{"n_layer": 10, "d_model": 96, "n_head": 3, "head_dim": 32, "norm": "layernorm", "bias": "all", "init_std_o": 0.00941, "init_std_up": 0.0421, "warmup_steps": 200, "batch_tokens": 32768, "train_tokens": 146100000, "steps": 4459, "dataset": "wikipedia_en"}
Each number is 128 + 32 x the weight over its row's rms, rounded and kept within 0 to 255. Layers, rows and columns count from 0. Numbers have three digits each. The size before them is the row's rms in percent of the matrix's.

# layer 7 attention key, 96x96, rms 0.128, rows 40-95, columns 48-95
078:110155109150111124139149109102147074116139159090191143145160123132174067157147116085134134145140205153130097100110092152168119036123122181133069
085:114138148150140134145124098146098219160172132155145157154138126086150158081066051173110089115130093142058100152136167113135150136159157126076109
082:118145150122101129146151086142159194143082106143130150147104119140101147204138107105118119091127095102141180087133186096093117070166139129076150
086:112102109092144124171078197139120131098151096093119108156097126114127153086152152078103070110121203128142137184112154107102083069137204182150112
075:123103178159126058140080127155075170161112164163142109145190106145150087095148178125142101181110138161132081108090147152106094079119130133118148
093:130115143121095131123090122152123134104071147098145062172192165141090119145129120133164119108183102082064136138118128114106141166123106137108089
081:141074126083156158142172187153101165147231138184136104118147112157159141112080101160097092163142079176170144117065136111125177104187119109115070
074:128135145141136146180119203031078113112112161147166103153174140169148101158115147172126138034106118147162128053105109131070127116120085154113123
081:189150194120093194106121099101105155110120145137126159088102087097123189126131081086168101107167100136083155060197109147182127090149163115084129
088:127113134120126175107108092176104097161157131149098140112139112118100178102096154094182179124105135117083114100137176080187180133195133077071160
088:109141113184126171128149125174120139118093133135131128118101081094131174187123058099066118109186074197127101157070216129175159156130107192124104
094:120119143145068127152148116117090141140140139131184115202130128138142141193103134112126150105148104095146137116180167123133154091117158199108110
101:142134161150056132207118122142090128103146127138124148147067165171152154108155116097091194080161192142085159101100113149163161120116122171122168
083:153142136141136149188111113129182158175091145209118190160094122120146140135131143137129108032144077130149119167093128099117136073096154126127138
088:121084177138121139152125166078100123149108088142111148132086139077114147153109070171177163117097188118161138161105156132091113114111108124131100
086:133180103159139109094179118136160142166164124107048121176061088099131128147147089144195109161132113141126106085153098106099090119108158096065136
094:091136158145130113180157215151134060089122140151121138063161122110078128163141109109080125078044162120145167171133172125162138159075064159114138
089:182185090117149137107137104163167137148069127106080132137108080147144149145078104119158154098164050081163132092157078113203107124137136151097115
090:130108127096075136160110120138144127170116087143138142129154123106141075136121095132112098159102155042123198123131075177149081115117130141164115
095:088082144148104034124180142123186071151157059108126106127114104164198098148140132118114137089159140134158143088092137166118117142138085113114126
090:160136111140117090098169094092088163127153137142156107096148102145151132145149115146125134169201085160123132144149139187115110092158110181141159
083:147122102164136112068110126131119186103136176131183175112064161142186114136120161107132102126140100068107116135111091084142138158134119179172164
086:143089137091080097112156112118130190117081172073116193091073100096164153181136121106130135131159098142163117168158129149117112158134138115091139
087:119128017115150117105159116125119086143131140118085132131114093122133128147118176136202212107131134112150138145185137125096135154101096113120124
124:153069142106117107142138174185116159190109091126086186066117104128126176162082149135142133141079082129101119111130134153076136100157167201108144
115:103084123157078151172093153143152104102109140161121120167167134158148121098160163103138102172106080132102054109147102111183080121108141164116075
119:086143157100111174166142094144166124126119147120185124159140065116088094187173126161145139172118117131119098122108155140149152159146164166081124
126:093194165120081145133099130114105125157122126151098132092076089116087118136173119130106097112177109080070165152176165146148096148112078177131159
118:132113146049136096122171180111092149081114129156130171171104127104107135094179127097113101097133127136103186097082100128144155108152143114162137
120:112118174154104196072157130169073160099184171102167129157104135057113097118081098192121109132053084087183138119107121129178115092122157117102082
113:074107087108090115140153089160140157133088136085133169141139066164086161137120079177149116089146128139152088139118156082094146121143117130158158
112:159090146147099128104138161134130152094180135130201121117116117133098105148112178068158104087094097113133155121224043119144120156119135111205139
120:113144131102102158079189130119150103157132046131095152097189124144112080084138137144177052209165149099141163154114136112163111119093089169123130
119:126137139112135168148105123126081124131176128123112130176089094092139126109162132131204145092173098075082141097184107123113107141158111115128180
116:129135131178096090131136134136128114154131140081140105072123082111088143152178084107126170088131099196163114096158084130102177124084131162163138
128:106115120172133103121105163186133180133156128124119146149174139130148200102153154144121154089165202127089148113103091137155144093147101146104077
113:139153135127087133178127119188101113157099097183040127132128180091109107115139200157120115106120124145142125104173066148094158097099137137115143
127:109146188161164096114043141171158149154122118100136150057088080061149089134081154160135142120112200216162111123120136127141138180134114092112113
119:083097165058092172147153146131135105131118120096141122099170138072125130158135168125149162079101124098112080206119128130135137136125134137107084
118:099127141181118081129139095149090140121169147134157141169129146100098125134120117095115185147167106155158113130072059110074130121151152135080156
117:122146142123169060096108188120102080116097131121129148181125075132161054132129120127149112139126112137164164161135082148120097126120138138127056
113:119146110122094121150145128115099121123106172102118184110034141129106145149159109123125143174107182095167121103077099118221170135111074130147120
102:143175161100052109119110098070159200122179150118080096165102117155172141080155161145126095089094121163134085104132124153142060130123075132109075
116:129112100150064160131150137083163111103182135104131158129123180109180146093154146156189157100077127127143125105117130194093126106098100116138115
123:171159064162092130119128135122119131152125131150178167149137117131100086140074131143092049098170120087150116168118073089183160131144171156135071
115:124139165127122108111113083149110116136093196118130154141121166166119139114088166169069115130083080102074111136166147076131086076060118135031143
096:080106131116173150172106106095150182135141192139138148082136187130121115090143155037142120138197091121188048123078130108079131119161153159179118
117:154167118196085151107133133101167153067057141102123131184115146212116148188122142154140138152103154108127105111154144157095113177106121131170154
115:115159175166139193175110115170107131119075122120085104126147151157100117115139090176117152109165132121122128166168079132070136145091066140133108
115:135150155112146065109101097071127156170071078130065136169099147182152174169123119150133091111164123099113172149133150107139146112126132089072088
110:115087090072100084110047150116153110136170140159122116122106115097195137111165099128097152123086137128114123168087132147141123161103107157108135
110:155142151148129109097167135168115154137138170093126141168152096149161105130179129078094170083076202104137116150200134099104171125132140189055093
109:106154135136123111161084141129117169139084137129198142113138118163103109103102097128192142098152178062115112126147117126085121132083163141163182
118:122050134135160218057141137117090141106076165108098158148166116116156151144175095091153113129124155105143136126143111135119148130095160105119118
116:113089080128154144062125102158130166162116100216154120100129154139119131172112098202088149114129106084130154101129116111128131072091074177179125
122:131174187128171170087146135148101143118157076155087177150187098096125093148160084161154152135102128098150114120139120140138093177119133153181144
# layer 7 attention query, 96x96, rms 0.127, rows 41-95, columns 48-95
086:132159122174082059104101080151093138137176175138182135163137111153158109095130132162123086147154152133040099126110163206144163141118152118161117
087:098150175201143102076184117103095161124125070200109106122113095137137161159169108093146162145103120149095153103071199160142120142128160141103140
095:150134088185071114108141091138151086150068144148093148112131114102165098096121199074096108085164200150114094101124164100178119129116145165146147
081:134097154129118034166068052126154092142114161138131088151134150123167127106144172135108096196106147130136113094120138085134141115077179120138155
096:123117148149135129098067128148094130091087134128129111145204075146111125120108172180201124110122108136117072167109080093127090185158092163146125
086:181105155144093151117131142203168135092159171160140119151117131113119111115146147144104082103155092118134192080143151189077162153149143106133131
083:151108132141164071117108127110168139124119094142115130192121183193150079129168089141083212069068124158110110122104181077125127113177075130193143
083:165114132155115091097099057089103120141179151138131119177151106143121150145111117110188151152150164125102166108224086095138090074095125142151126
076:117124186105132136115181106122156122140120200089130140129138139133133173134174151085186119109197129126087111128149119155101100130145069125137128
091:111100104116063143099152166107108072149080173094182146137122089152163177156101080151125064121179186156096177139098125128125144115112141184103107
087:149160158163108149116118115097083144160154143136150053162131100086140154201145135163147109155154096134139134183110164123148166116159124149110083
100:169125113124060160151130093129089116151099145079108185108100135134157195146154077062110165120096219159150152176152123145177171145139085155139124
080:165163094126116073143178157160078151159085176160126158159128163137113160175146120137107110159157152180147164172130044144144139114104207130091155
085:115067147162094122114118137162155063138061107136167115104112138121108112159148118168159155146105145162129168101089128186182132102114144111118167
096:107124189104152148148115103120164138168087167177154103138095119092109049209158154110146070153093144112188153116167134165095105149172166106037086
082:113150156127095138159163189083127061150179080109090135110128135109076133153120106163174179083095131117079154152109154129116104159075097129182155
091:116139126099167184150116149148154133202170146175105092152090073071107095186121117120168110158134123096103142131105116096099129106165117148059139
094:147068094139102147190107097140188102134139113138117178121142192132104132144111102106087129090074120076140156155136146093176145183129127082128079
097:160103121154091049176109144108129123133069078151148164139073093140142137157131149114131183044100144056134138068087117129090161142116113154149135
089:176088128080108152158126116112156163154138162142098140108206133154138121177151104075133101152088148168185154172149154111116115061175095133180157
091:111143124055163170091139155083154235107102161125142130103107143114153135166140110107196173105148121124132092094125154070141143131165109134150133
094:090123103083131190097154163134106191117150179163140066153137092135129196126095139161168140148140063146148153131128131153071090124126107126069158
089:056108075086184135086150173119165109096165126134145069169146141139118132164161186135182094112104111163125159189186132169114104099126088117108120
123:164098143120063123168144147146098133134132114056103140128125106152132091181155146133128137138133080161094142121102177086049126082118201140177101
110:137104113154059123134092155130085135074125087148081146110143116140119157111194158118111136166059156086148102075157132096164107113137135190159085
118:092191161110166157110100135154158042115143158121096186177122077136159131144107132087072144087142096128134128126107120143147104106101155170130142
120:093194106144118159109112118190133144095173154141127084142104132116096164157069149121191118143133148079112131153102176108131176125113114147133168
119:148129130138130105129111175123084111161136098119123137130154162125125141080134110091122130116066125185154175097104140105108111121140153107104174
117:098145182083082100197137072126082148085126124131164145099171178097171089151083062172131136146113090121132155066138120126170104113223161101137126
110:070144090141128098091168120115103132100109172160104200144149060137035177184098158131133111079117170161124119145126126206148072113171075118143143
108:127062112101094101089171134158135077082183100159127108117123165171124094126078130113113160159167108112142114093245150122141106119103118107182122
121:041133135132143112126152111140142193117135064114095061118138149155143123121124123087142088139115124109092175155105043128116164183143142178151133
117:154127117089087110077114165164138153109111079082164059146135111086126132119122153088156153096135062159104157173137155088137164145135170132123161
118:094143135130081132119154206111151090138165154162089116092120181088101160166102061147186088139110132204134103155148127128042185123107096135092052
125:066107098172148171108121087186110076169109147132152165119125140181200137139168153134164097111069109159092144130153114124103163152134088080136114
112:139204111132098167078133142191110111128125100152146104114043161077112124118147145110162140160144176122182115203119110088123085114103171057164088
126:118131123106136143126086094180091146095161111053123144104137128161117046163134062139136094111158113164120125079134160194133166141087094167111129
116:061148157097073122117112120142122151152080132106115107150190160117071141126107183093147165057103117116124165136096178163157116106137152157178068
121:061151187152077076089127179145110122166122106111144174158088187132189209144118077145106166181173101115142082129141119084095131163144119140117153
116:116096144172173052193094128139149156120118139096076173140176151104131089161065077091207095177120097130116141150183110148176132102122102103100122
117:118182089058130130158143105148138108181107145078139103136115146163165085122162112102152124123088160133126144120123108127163159133111044178134139
102:121134145101091083116162133164124184169167116134114111099108116137126137083123138151111104092081138147121108086142127156186128217061081128095126
114:110116141137089081117150109123149168134098128082127104140093159119152171072103053157140141128126176126121165152095120176160097101129137108138116
122:129182032157093123083103131091161130117086079102158148148169151138182113150143126157112117069081099161187098121178099143151161080184177176093124
113:124163158160108104142121107133103062084126154130150176117151120152114136085158140166162149132106143123108141107100113007122076119135119125124151
102:098068135104156152057154140092097186117079188127103148105083161141088131068138156137158098123167109128172094105148133111181117119141136142145116
117:131164124135076177166123107056149153086135147202127194100098099145106101160123175145107134184070139170102110107152139130085144130119089134160122
113:128115206114109167112079153120158101072125124109175106132128139174121126188145113090075180102156111110173121100119084158103133138120114096140105
113:205133153158165149109106126044110177192110092089115091147120102203108140155155119115107162142089114147184133146063133077138131167108073120077129
114:176063148153100097103098137153163115133121135113153108190112124126152104063136060157161091101122131114109130084106156171129180132107122156086207
112:103122156129119152125115096146116142094124126124090161129136153138146155117104091106053142132091129194107116127219177123158169148159173141109126
102:130159103098150087093116123065153161125136117125158153091162125166134138118131105162190161131137150103116112113178127120115104134093180119101089
117:068089182175120149071134133115160167168057156124170155133153106103165060089139106081119123192103154154136124113162155180090089122121142062160161
120:189129132115130150087104137136132108146092125173186091101121160115112163189174089192129123086149144173084095114092080187141148062165076142135127
127:123133192122177164147158174182107137088094082120130144166109157115172109117112121086122087110085114115073074144120072126133161171119115062154129
# layer 7 attention value, 96x96, rms 0.114, rows 32-95, columns 48-95
089:161155140140105134146083167063071119139146130127131088151166150110123092159110143169120087145112162102139139093156178115115109137236107104175134
083:092147130170081077084117152108137120104141166166002139159130167110151087188089165081152179107144100138068099159142136155151158091152096135157100
081:138150121031151099114096113110123096087183078165130139071080160111168156150162110121137163140162130111082119149095147189164150128201152108112120
076:130159128164120107125155124121151151135067113135101162106076224115195123120140133133108134089159037138097103145179154116107137192154124121148154
087:061081135141141194157118076166131162155128085144133081147097116174125131148110105149122120145119145099096113179115105108128140075117097074112142
082:160109155104176096156124110114157120115044149123107142119109094103123105109135113130162122092105122163133109163138112109154151094214099158135134
081:100117136103162091100108106145072124116131138148184080124114184156108125109092125134117111163127124163055149141146149066138125199139126106168098
097:081197132189123142113123163105188142124120169083111097089160124108131126100166106137109074144087096119144159130137092127143075108132135102080128
076:144106109114140128180099066128136097063121133181162176157149131141108178048083132145149148165118167129177074156107155147108131085095109179094099
084:102140173180150144132136149099121135155130131177119098173118097113137148083091166121167114102139107147228126060129112110138120123148150151154140
077:098134104141181148118186069174069120125141136115167148119111103130135105109145166115165135122114144118144153212150129155153123085077091081119140
080:119134109158117144198117129164131141124103192135095097112100110115131132054054136088117101178101141121091104162170097230140120101152126148161171
075:109160127140124105116097103090115075151120208119094133141143160167116105118128173114146154145158146115111176100072085099091164105111146119086147
079:159111137084130165163101075122122087114135109086159166103148121113139117115163158108103085112170108166040081166144079134137175156095113115136142
073:166148148124104117146139102122142125082137109123189062118146100138089144167123138136130137127123139065141121111120096144108121080137085158107121
086:115107173194149129190168118097128126155129158175172107162190125117143140135134124161128051097132156091132083077157118157137182129149070113133163
076:130168119085139124087149089120157143169102107107122107154158098123109120131151056127150111093149143185092144051106170139166134130162098086094117
092:144115137084102139142123158125119161175098168103179114134066134172110154109154176169133121137172147084088075136104102139168143098105126160144093
085:132185121140197178168157150112133191087157146152099098121125049089114096177055154140110143108161078144112110112087101139128125137120115155081105
078:110115158173132136162182142105104103118074089134047095097136160160098104135089105144073124131104179108136119085093140129131134141102156142115139
086:192102139109128106088128179078113128167104116189125135148077162070133144158088139110141122135178176126130118120090109186125073194136134112125089
080:094169117123125089150143181110162105130144139163067131113180099158081116104123069124118109116115102102142081170139091126166186166179118142111120
083:162116174119113109165150106093109095150087162064101061169131132102129095121112118211118076147155173127138127157142096137107151111143158116142103
085:120158124141108120124094155152128119116107174072111158107098147147165138149155136173089129098153142099196152158087165155130174186151102132126136
074:150109148134084163115108097119116126136121099112055131166122085148144088104131159154143152151141109145145117152165098176113152127168135113073167
076:159139100073137148165164168139146137141115158099129137118178125190168119144141123187159123133160113102088144068134142191155084160125112188156127
073:084130144127131147128201121194124091153069109185110112131148108108165106077137161157146142133137086123100133188103149121108150184158143158081101
079:126175093132153137104123146128141114040157100083089096167136151187145175160113082111106171148175162106163095038139133072126085107098145139141088
081:158114134134096122116165115091120106176100154084142093127106107126159177136120165139080196149145137141130094185120164103139096174110107108121086
075:132193141152154125097109122146094084129135161115178154109127086120163126120113126137159091089157073110135153070094122125200107120063182147164198
080:106108103146158102112068109144139186126144082107078065147129144123132100116186129100121155115097124111176105178108111133142136129123175209096165
080:115095130149200163097079118171112078110157151129101104171117121085148192157124098118125118071158130179190092176126115125122041124080114202169111
122:104188125108150181115099191112164141126145079123113134179093125100103195093091126070130120144074136126141107091189164116106138076074113189122119
127:131141118135160215186115090133114120106175134123165127142116130182142103164068164110139138159104120140092118135086128120068189131080099096103139
132:128125161136092131098123154146112122179113138069167128169092137138197098081167139140093162107180113105123084146118163093108164097115133119171123
133:119197088178139190152109077123133153069190088102113111067158072106118110084156120143100151110148098168185103126128142093117103079108152163101167
131:105129111047137128109105082163122070099173142156127141109087120130134154147061180120123135145157138141120053126130134186119115093148092154118074
134:153106156149099148164103115049164158120109152104123172169118129112130157149096169172114212146137151132145133183113109155134152090126168138151098
121:137050160079081170206107159094078106176139097210143169100095095132087087066124170161119156135128168178146126152138151128134142163144133097141100
127:160140103072111105136158128179108056085093133124168105132150115116124194082102115136162134133165130132106155152125123130135182211136120196101148
131:154098100098138118068129094158175144156193097136157140102113205116139131154186102143133163149143058141104107153117180123090151218101135175140074
132:115140135122101155194138078164133156121104070135095157124127125135149082130152093088104097104121081099075094217163105157107126108181089105154128
132:070116125168112136140136066113112142143119147148095067189154117151103128101095090135108101105159152108126136087142130184131166132193103149139141
131:104114156179110119152180094109113138174130120130095138109158146148088107155116107124149091155143079172109129027144170118146105120109150160145107
133:154159151183149130120133177166156059144138159134098123174197133137144111115069129149180121149093156088200075098121182130075087099144082124144163
124:101153114156084125136045126097182163136172115156174119113154162170109104140159155101108125106115126108121186132116137118092053123137164113101096
131:144094095127112079164101166088114104099118134138132131174206160124149138171152097096111143096159070158141136091161133153133123130099096121121179
132:204156143050113115145108095076152107136104086133155140115131116121153104138172067164157145166133149152123119057173082151131139097170098148064155
131:135086092087153135129126071138159080157120157152107138148158101126160096166151169180104142125156145169080141108174122074114088136083146168196108
134:143140143147147146115056185087132129140177147155119096159119125066087131166148131104128108139118127111078100110119110085161180143130093109137126
128:139112178137134120150152059094129142102172122146103155176129138115101118117152134095130095048112136120158153091125101143092175081095080164102133
124:120153163127147084107122122112155139048134150180110201056135138091197165158096133123083136104164122097113164141132147144137090108093093142129162
131:069142143113139141161179162115102151083120130107176080102155162147122153150103089088067154148112153147110117080136103109136121122107092122112122
130:150100086073128114114077096160104121102135112112132134175138127179106139126107123098198182112121148099188169082080120135153086146085105175125117
124:094045149154121119150144107124154160179141110187158079156103084121143166131059138106113143138139164104146092186118094099148114123046119136064143
134:139121180087145132110151121115141108092121088117173137143109110114073166173157131152101063103174141078187054137089126117138089144106139169160123
132:110107114163158152197147163103111136121170090130190174112112169107143152107138148142177166168148115112118111136164078159151136080095113137082181
135:138171139116096110142176114120206129123079124197131108086143128104112117131126149119182138127155128102119143122100138078137192141149102121103096
122:102087136130127093152174118073109118122131111103074076130127193077157147124071136170096136167124150095146138130170087105082147190205115134127127
131:164120105124120121130152117146130175079165152111146105193116146056081119098136093131132132145159199150108178133147151140084075041103150134151102
134:164094110147139122144123100132060111123109122127155078086160124105107106132175177163143106135079183090190100179162136157114130101121108163104154
122:096091125116097153133116085145082125097131073116181178145093137187194126134131159135136137127123193140140168063165127111093115146129138145154132
125:084103194134134096117122117176173123100097116106156095178056141126187138119117063140193075115139127208144124159159119107102101086119122130131096
134:096104112152102136075169149126172116087108150165101167130122130208133124072163136140100103120114122108148146138131129132107166161143082124060097
# layer 7 attention output (transposed), 96x96, rms 0.0893, rows 32-95, columns 48-95
070:158095118133173134139133103176189056125154140114118107139119084187113102129093121159130184122115112106124110146089118101130120086110158089097109
073:184086123125183183144088131143117148133176070089179107078136117150148138130104109166137158102094129072155161131191164154100069135140169091122136
074:152084144179155137128181153197097074119134153043150170155155070101124121130125137147168171173105131109121176128094139147067145130126165120129142
066:131154160102143205135089130089175136140117069124134120116121103112127144147138152123212123128151111059121088132119135136214087131107089139110103
074:156177089182137107093139075082126187097127145094124129111166145164139189178102106146106152119142127097168104100133128155096108143151083155157149
078:186114168147112144101068121162104131119175142098098130109086055107150123167158146096124181142138140079076117107190124148140131179150157124125178
077:183142110141117110184136110108162097116120081115072075161147159121146131067152158085143153192128120126184112126164112186101100111103136060097123
090:141046092126105146126171109086105189139090124165127114125153213184104195164143119105155144080176163137140102081123164127100167156114042112213187
068:130159167154150071071122143177173124202169094110113156069145110125109104160136142158112109127101112146122134149121169102066134181162115105131137
080:094098165143150182182128124198101092129152138107159134094177100106076075160107057133125204172111087158138122138169159131090129097117108080150100
067:098127163188122132138112142107114196162141176131145142136111176137107180144097093151119147122151083117154106085133098069085148139122146138087145
070:109097100127092146080103147113091112121154090109149158084146161098168126111167136146159153037143200119159128117115131114162109168077093111149096
066:241090095136138112135121186107094156114138118155111184125064128149100147148111117153154080075108041086140086097186098073149097153145135078138163
082:114083108064108121097165174093165129113120134174130132097107130175126153137123141153119108164052116079120162126126164108141065093116068165130146
073:158139114097140172159130140114091139148157109154090154092105217124151122144081129100097115113123037131145121144124126135098106117127187145102115
070:141133087144137105130126121196152066123091113130142134148117054141152118197141052114121159195153149171144157144121125100170170137113135112103062
076:100186158120117143079116148167121147134088120142116134102165113079092135110129170124124117110110143140174100137138161143166099122133134187159161
071:134101074106143116130136088159147053138147134185080155128176078105145098140151078079138091156133101115184183157163144082136105104134121106115146
078:140132140143102091104101092110161081130098138119108077138187185159107138102144176128113117192083123169157139131094201118173146090105123082124097
082:145131070113123143149095133122126105155167176128203094149152127127147130077160109126186180103150114196127075130175038129132154113142136138150090
080:142108099127162132115093107125156052156134153111101110157150130192174121157172167080154143130093100072131125101154178070176137084152126095129103
079:136152161094172140088093104086142153099077144100158141172105157122155086137143177121117085122169137129159185126080150145184117151143132070114081
075:128113169145174110137141157129109097117119092160135180147119151153131176153118130069176153118093150129121207104152120138134114127108131073098193
078:106111108110148139107186108093164163164140052163029115102112150131140121104190127148151083115117181133113133126069140135135128089108087136128152
068:134099149103176092121117195081126122155216142104160102154113160090119139174084082072104121108125118102149150156096118074145152124134140111163088
066:100084132126065127094099148070131179170111098142200168123074148145163184102150124067109104141135158130163155102103142132100151080126155132178097
066:101170128146125127131073091086213124116164105097124111153086184133093129158090119154110142126113118147152092155139115162096099130103079043187172
065:101078056130106171115185093075080158150110202098165179136117182057120114185118096081143141120088109157169158166097178161140147109137145134131183
089:080198169110098107200100113158142151141132175136066135145140068128121116103197094118197102134182107130110104051119164168101127160133177136133194
079:090063160139141100109136145112133194105149181112132101174153163103124142122158104095168148154118157093165157183147081110067103120155150090091056
072:139094162147155152135139179137101065079139084088109113132122097117126133104087152153136118087129140166125135140149134186084128205194150053168109
073:119171142120078177139193173068171094124108109119061117127155187133112157123198169136157158131113085096113153142152093127073197070125115105124149
132:128139168084234168158131152161071120124121135073087160143136052161141121155144065090126131150107139180117131144132150058085114127164164113097146
142:168108105101139109096167183038153109117149152155146136117089143122143129156141116049113136101141134123149153150169114110188118069094109161169158
132:170179076067152167122120164117106114145142112130140039136113183070132156076101108173129145150136078131065123138152147142115133094128110121121184
139:098116130155145146124123097086163107143150099153123091133156097181130121080152181106137100117123176111124132095139134106064082067126093159108109
126:124166131111129125195082122119112122141119155175138086111108106174124102151131141125142161141143162115054061125180129122156164135126104122144153
144:118066134132145153197129150089099112110164107136134142102146138056098146167100163119138183155107086117152128201111120152117116100108160104114145
125:109124164126148172142160155096097118149184119163059158105126121118068114119168109186121134136103102107115115161135150116100106104166084120107116
127:128130128178122050143149074154054110145157133104156146129101106147088131149117098153151164083136077163094147101169159100126101155137143139158128
130:138056101078127060149123117131107109134120095160136137046148147161097141144169161165099136129118170128127135135166100124113172149121124157125101
150:108039136079129158110102145145143144135129157144128108114093163096145132125130150097144106112125053164118093186154110102113147173129158071142113
138:110072159087071152160174143123177139146162142158148114117099125139100206125150192107089107126124134101070174151118204114124150121118151151143124
145:149109122140155061151115125103114110157134106108141032104130126128158120109162094109173131120123104109113204105110157159139210182181138058099123
132:128109144072101107121143092152097137117073135106117110134160128118077133109102108179178075131103165092141162139138138155107147138162111156108178
130:049091162139163170110077161117108119137124200146096063127146108126103087120117132099074082095148095176139115168119151144118099143084150136128097
141:078131089060135132056097097172191132133102055095105157151118122108154111095231169174074143107163148097116109177106174135152142168122135154119129
131:097165184168115152124139129107123181060162176157158094160221138119126093128204100111126105147094104104129125101156082136184109151141147136154140
136:100092118126107112125130061130095126178173104136163121141159165116134120174106114117089148091171126119085147168094159081164107092101111194063126
142:112141150098194113053140197161133117151151124119073189121145125075098166147137123124181109147142144179075076116129181182112151171126078107126133
126:128135091156157087163061100094182131096126133133160087165089110201105220141162108130100106105157090112117120145144179087163115146124137183170143
129:103131102154110172110156118169139083087108121139136140153140133131145144175142048135120146102144123126182133148145103180085109123107085141176151
137:148154202178142164164121152154130120080164116187064094132121138100070152108088144154128126153114152158189137105114107082108164138104129144049126
133:108146128088128105175122068157165175141124104097178174180119149134076115174096110126117143146109157166157143094160085133146125144121113074093136
125:108087131113127137103138159108083141093152117139109122175052159162147141079145130096122089116161134111093135131059109147159209159166110079136146
136:134088153113139172118167116127074160106204112073225114144134132143114161127140133102145141106117213121172123112135159111113123120164150130167175
147:158164154086145168129082099079100178122126068137136154115068105091085040117115138118181157100114124155196128137124125136116143155160212148206169
143:106076159089136099135142138163122138108167200093192091177132127105175131079121119133153161102135108111137084110127053100111150109163141128111106
131:081162128145101127113086150118108104103182109133150138113064122074090067084174131080131067099120133125120153152165125059159132117098123154105112
140:157120150134090184138146098155152133140115060126135035086157092139061120129137150124165109145157093136123083141159153131106116097132150168210128
130:130181096183123141161146097129098133111120123117084077146165054100066063179121142148156092124140159096122122177147165079143122125140079115167192
133:146131189092198095129130086098152145158109089176098105127156130194139145161113149157139096080152089105073165094086082109120090136082110129174162
140:171118092093120155131090126149137082149125154139216091132103112143142126122105127179147067134166161104105142185087102140148125166062164122087087
140:076165172046110166097187159134150147040093111118132113107120087114120148107132100111178118107111126141144125184111157177181122123145124137087140
# layer 7 MLP up, 512x96, rms 0.132, rows 0-21, columns 48-95
097:141101125138133127079154112142128134109163207147101148144145088082095077190209152156122150145118077119084164053189109121113088137116114160166154
100:112156111106083162194186140120083149129072067169155130154132111103076150106138095095114143136093121115116152073160143144164140159093103112128109
115:086104159093120151136127113112144145110184194142073097142140068128129173119095090161128137136094073160120130109114063094102154144170095123134145
111:134146097088098199157069173165133176072144117075123089138097195100095116052068093183108146118119108179178135141133163144123169074137186199126116
097:123097085062140049134118136155120126068170137132186106061154143178134114198140125097163138129152081103109144130100140120098126100180156181128126
110:109159123171143120125119174105147066144136125125180127094131146135163138124127147082104143091103154091120115142078146102127085172191141134158071
105:178153150106128097083128166157105141139120088125113128150158149095082134123152138009114143080221139123071162136115127145077084168083168086127175
097:163170143116154127124120131089105146143135120107109126141094114097151135085126168153108103112056145163119072133213078146155123114119198160193130
106:133129092162133180093084081139152073096081142119164183131148129115138114111164173103116110142134086149172136044118076142141094190188094164118141
099:171131104135186114177091094104116155148122101160111098153121098154161142108088099142094127066122162148108128170114186138124137106135152150109126
101:094088196137160163113110137115166181128131123066161116116158161088079138132127105132089107183154144074090130120116110107132127103123137126143090
096:162125158145105163111202135138123136079111119111171115167086149147085136094165108115110180131134146129148069181088129172152127139105182154134111
105:122104078085133202112089113124062115075148188138084152086146157124087111152175150165107064119170103117171139110097138184113190138093154123132127
095:124079131117135116070056143157084091105205144165090048098181117153121150192113146107067102154155111103140079133111142082126158164125126138146135
090:075158134130121098102090172098119128185126154158177131135133192142151105172115157172184087092145110099157069202098153094154156149137079153174115
099:135133104123073120104164173149115150107058108109185121122152131126079135130175133091158148114064157131101134040136136186130163137176104152092148
100:098154148168171017118108186085144122110122137108131168090095138157148093107084103110134135148114100120100137097122145174141187132126159142182092
101:160163179120120109106117163165076115132117129143119142075143094109102164108107084074143210119076134110139069110107134147119134089111185121131125
094:158110107098107124132115134095107168101163120114161156145125099080123076150113164128136117091142099148094210098151132137131071092177154099113088
102:161095177159140136162064074198147125124132157167097102133164162136151152169098103158106127170127122131184104102167080116124114142156054094141151
097:134091194101116139131056112112130230067117127053146145103097138121106145108120143157144077095104141176121172086145107098112132089172121158149119
103:157117103108128116123139114116132141081160105107163132095123166157128096112150113101116181105080085224118137091159107149145103161134013124176078
# layer 7 MLP down (transposed), 512x96, rms 0.0189, rows 0-20, columns 48-95
091:162091176155135158111139136112129067117113144126179114170079163084152101100054213116169148123111165192124107155157124084120177132118135106135135
100:129122165138126096069063130131126108150153193134123117154110071154099065138135146093086146177151127109121132108126132200093118182111099153109119
129:137118131101143151171141156127151172148112090097101124119170117056115195099143090103147212147168144146108152109112128123128119113151109110160128
104:145158112112100118134038144121155111126132126165143108144139215146124134128155175125175126154177154155137174156152163168181065146137202112066145
086:127155167148152128185159118123129114103092115122117155154115126134054079134144107180128145119082121083153134099128144150122142096139097112162130
098:091164141149139108156163130084120106157086132094139109127094115115115149116207143102156160164160133098162145081112138089089077109209104148169078
108:105063118177140158134164131119145157151168193127180106115132125126120102138115099124093144201046146095174114119078130079194153112136094119122060
109:080082117161126079170105116139157116098113158116151105140093112143111150149174126136171097138115156090116158115064112130094114116166108091050158
110:126139107129112100126145123109139138133127135116133118131121105044145166147123146183110092137193142157093135183144073114151156142160145102124158
105:089138105163093152137153154164071136111200109144111102133169128069084153158169100088185126090107099117184105132156066159129121152109130164202131
099:132203104081134086211095120079146104114074120093152135108071095110133116120106125124147140148112149108056107126118141108092124153139137162131188
084:142115184162126115132079109129142131150096126162046135114150120153145103138060162137148099092150106164164115137175161113143091152126073135101154
109:101155163135200048118086130150155092136103168129176140169110142104154093117121106074155170150110131164105137126075119114125123132138155133087161
096:084130181088167123124072060105132112151068134135071108200100131142140123107192033133175105087145182152114170166150117176121144128173124056135127
094:159095163153123132170189126153145108140179189126089149153202119138126123125152115101125137175098132170157112074142128131121136123134124164122110
096:069149163125123082146100103114175086204160141137106165115116170117060054150122110116098107136162113134132148140141149136153116104107113107099128
095:119152132134118211155124120145141109105119184121070127120173061052133142142181173161100182087118191085126119186115098106108154118104125162109153
102:148153104049135107122110176082151118169133144130144134072060095116160181184146121114103101136132124079138176164087108105169117172099099114152154
091:130070092169163125091150139112151159132113094120077103092171114109136130129185146155164165137136113163118112075138104165045191179111157183071131
106:112127125043117170113129168089128129107181141113140132119052134095105107116129094051161159101126134098136123133084217126142152112122077116145174
095:093103112161115092161155173085163151153175115127072078097129162153126114097172156137088103160138120103140068153080136117152110121107128108132130